config.toml
d_mlp = 384
init_std_o = 0.0109
optimizer = "adamw"
grad_clip = 2.0
doc_mask = true
Each number is 500 + 40 x the weight over the matrix's rms, rounded and kept within 0 to 999. Layers, rows and columns count from 0. Numbers have three digits each.

# layer 8 MLP up, 384x96, rms 0.156, rows 379-383, columns 0-95
509519510525473542487557502483452484505529560521493617499525491506530460574503508460505432502440479492532430487486473587526521487499566576488494498520527470463517526548450444548455478498476513523532492555501501509540515495538498484481451453527500457492423519526512439511394488519467513505
495554462505440482487501532426502482532473491510504474443517547472471512567562514496490492588580518551486479560556546561512555503607512591499532396449449537414447480485411486471482474412521513538504453492487575456449503417507503506517435535500402510535499532531494513513447571498520493525
464516542477456581544440444488507519463504483512472577501522513475537498452496480448469487505451465476420418455490504580525455435501496529470484523461505516499549513519479519497539503504559483486526584540479498568511565436501567471533467449570513541523529446506471490564453508553498422488
503484468521454519520499489506485472432513549564516506508470479522543536537499463488455486513446502494500465481496527542534538526482527514504534456449576461534532488555477470529514456490531528465598521482469532503474550509415525474533517489503501462545520492517491422514485587479435498499
431583519545491501549483492480530494518458449495530509462508510497458569563497512502509413503517532505581421564487496526522467511549534496524514453478541500404553556518542479457448505502474487437556472451491505476490470460441516496552587500514428487511529486464550488509490541481491478510
# layer 8 MLP down (transposed), 384x96, rms 0.147, rows 379-383, columns 0-95
434473465498535469506488498540558507433456528436495448474538534495481520434522486493388532493574537548446496496475531507506481508538542452549528517556505475506485438463558506507563510487513473485462453476444466530521475513512552533468543497491502559494587465492483560505528552493501470502
519459465533527571518518477531548487524477515523512473520524440552537464512467541542482511476541470507507438501504466454538469479470518533462483563491571469447458537473472453536530522592555521442503476526506385491531519473507466473480613449562583414503478455525437450544488501585444505531
499496502461537527481516393521524502478465476488562585513470420497495522494548517433424449502418475493499482496464514516550511501559573521508449491504474551467485528413528450543461538513404514514475524458450562416506466555503501470566525532540547465480476542520501510552580504454524492506
462512510501435522578446476461523553411513547517512590460498466445544546541479431436281441565497485533543474541464497581487501517491507521537575482438540468470553476517481483580552485504474525513542464566469510530462484468462563481565553437506450436545479509511499401541493620526483404570
561488450433493477529460548524469502437507487492513496492567515527483453507525500453463557553524625496457461433549537461478516474470517447541492457481560459532513538567523526462505509495541585403459503489579477517503571494519487502414533529509463528455474520467491469523499515479486508497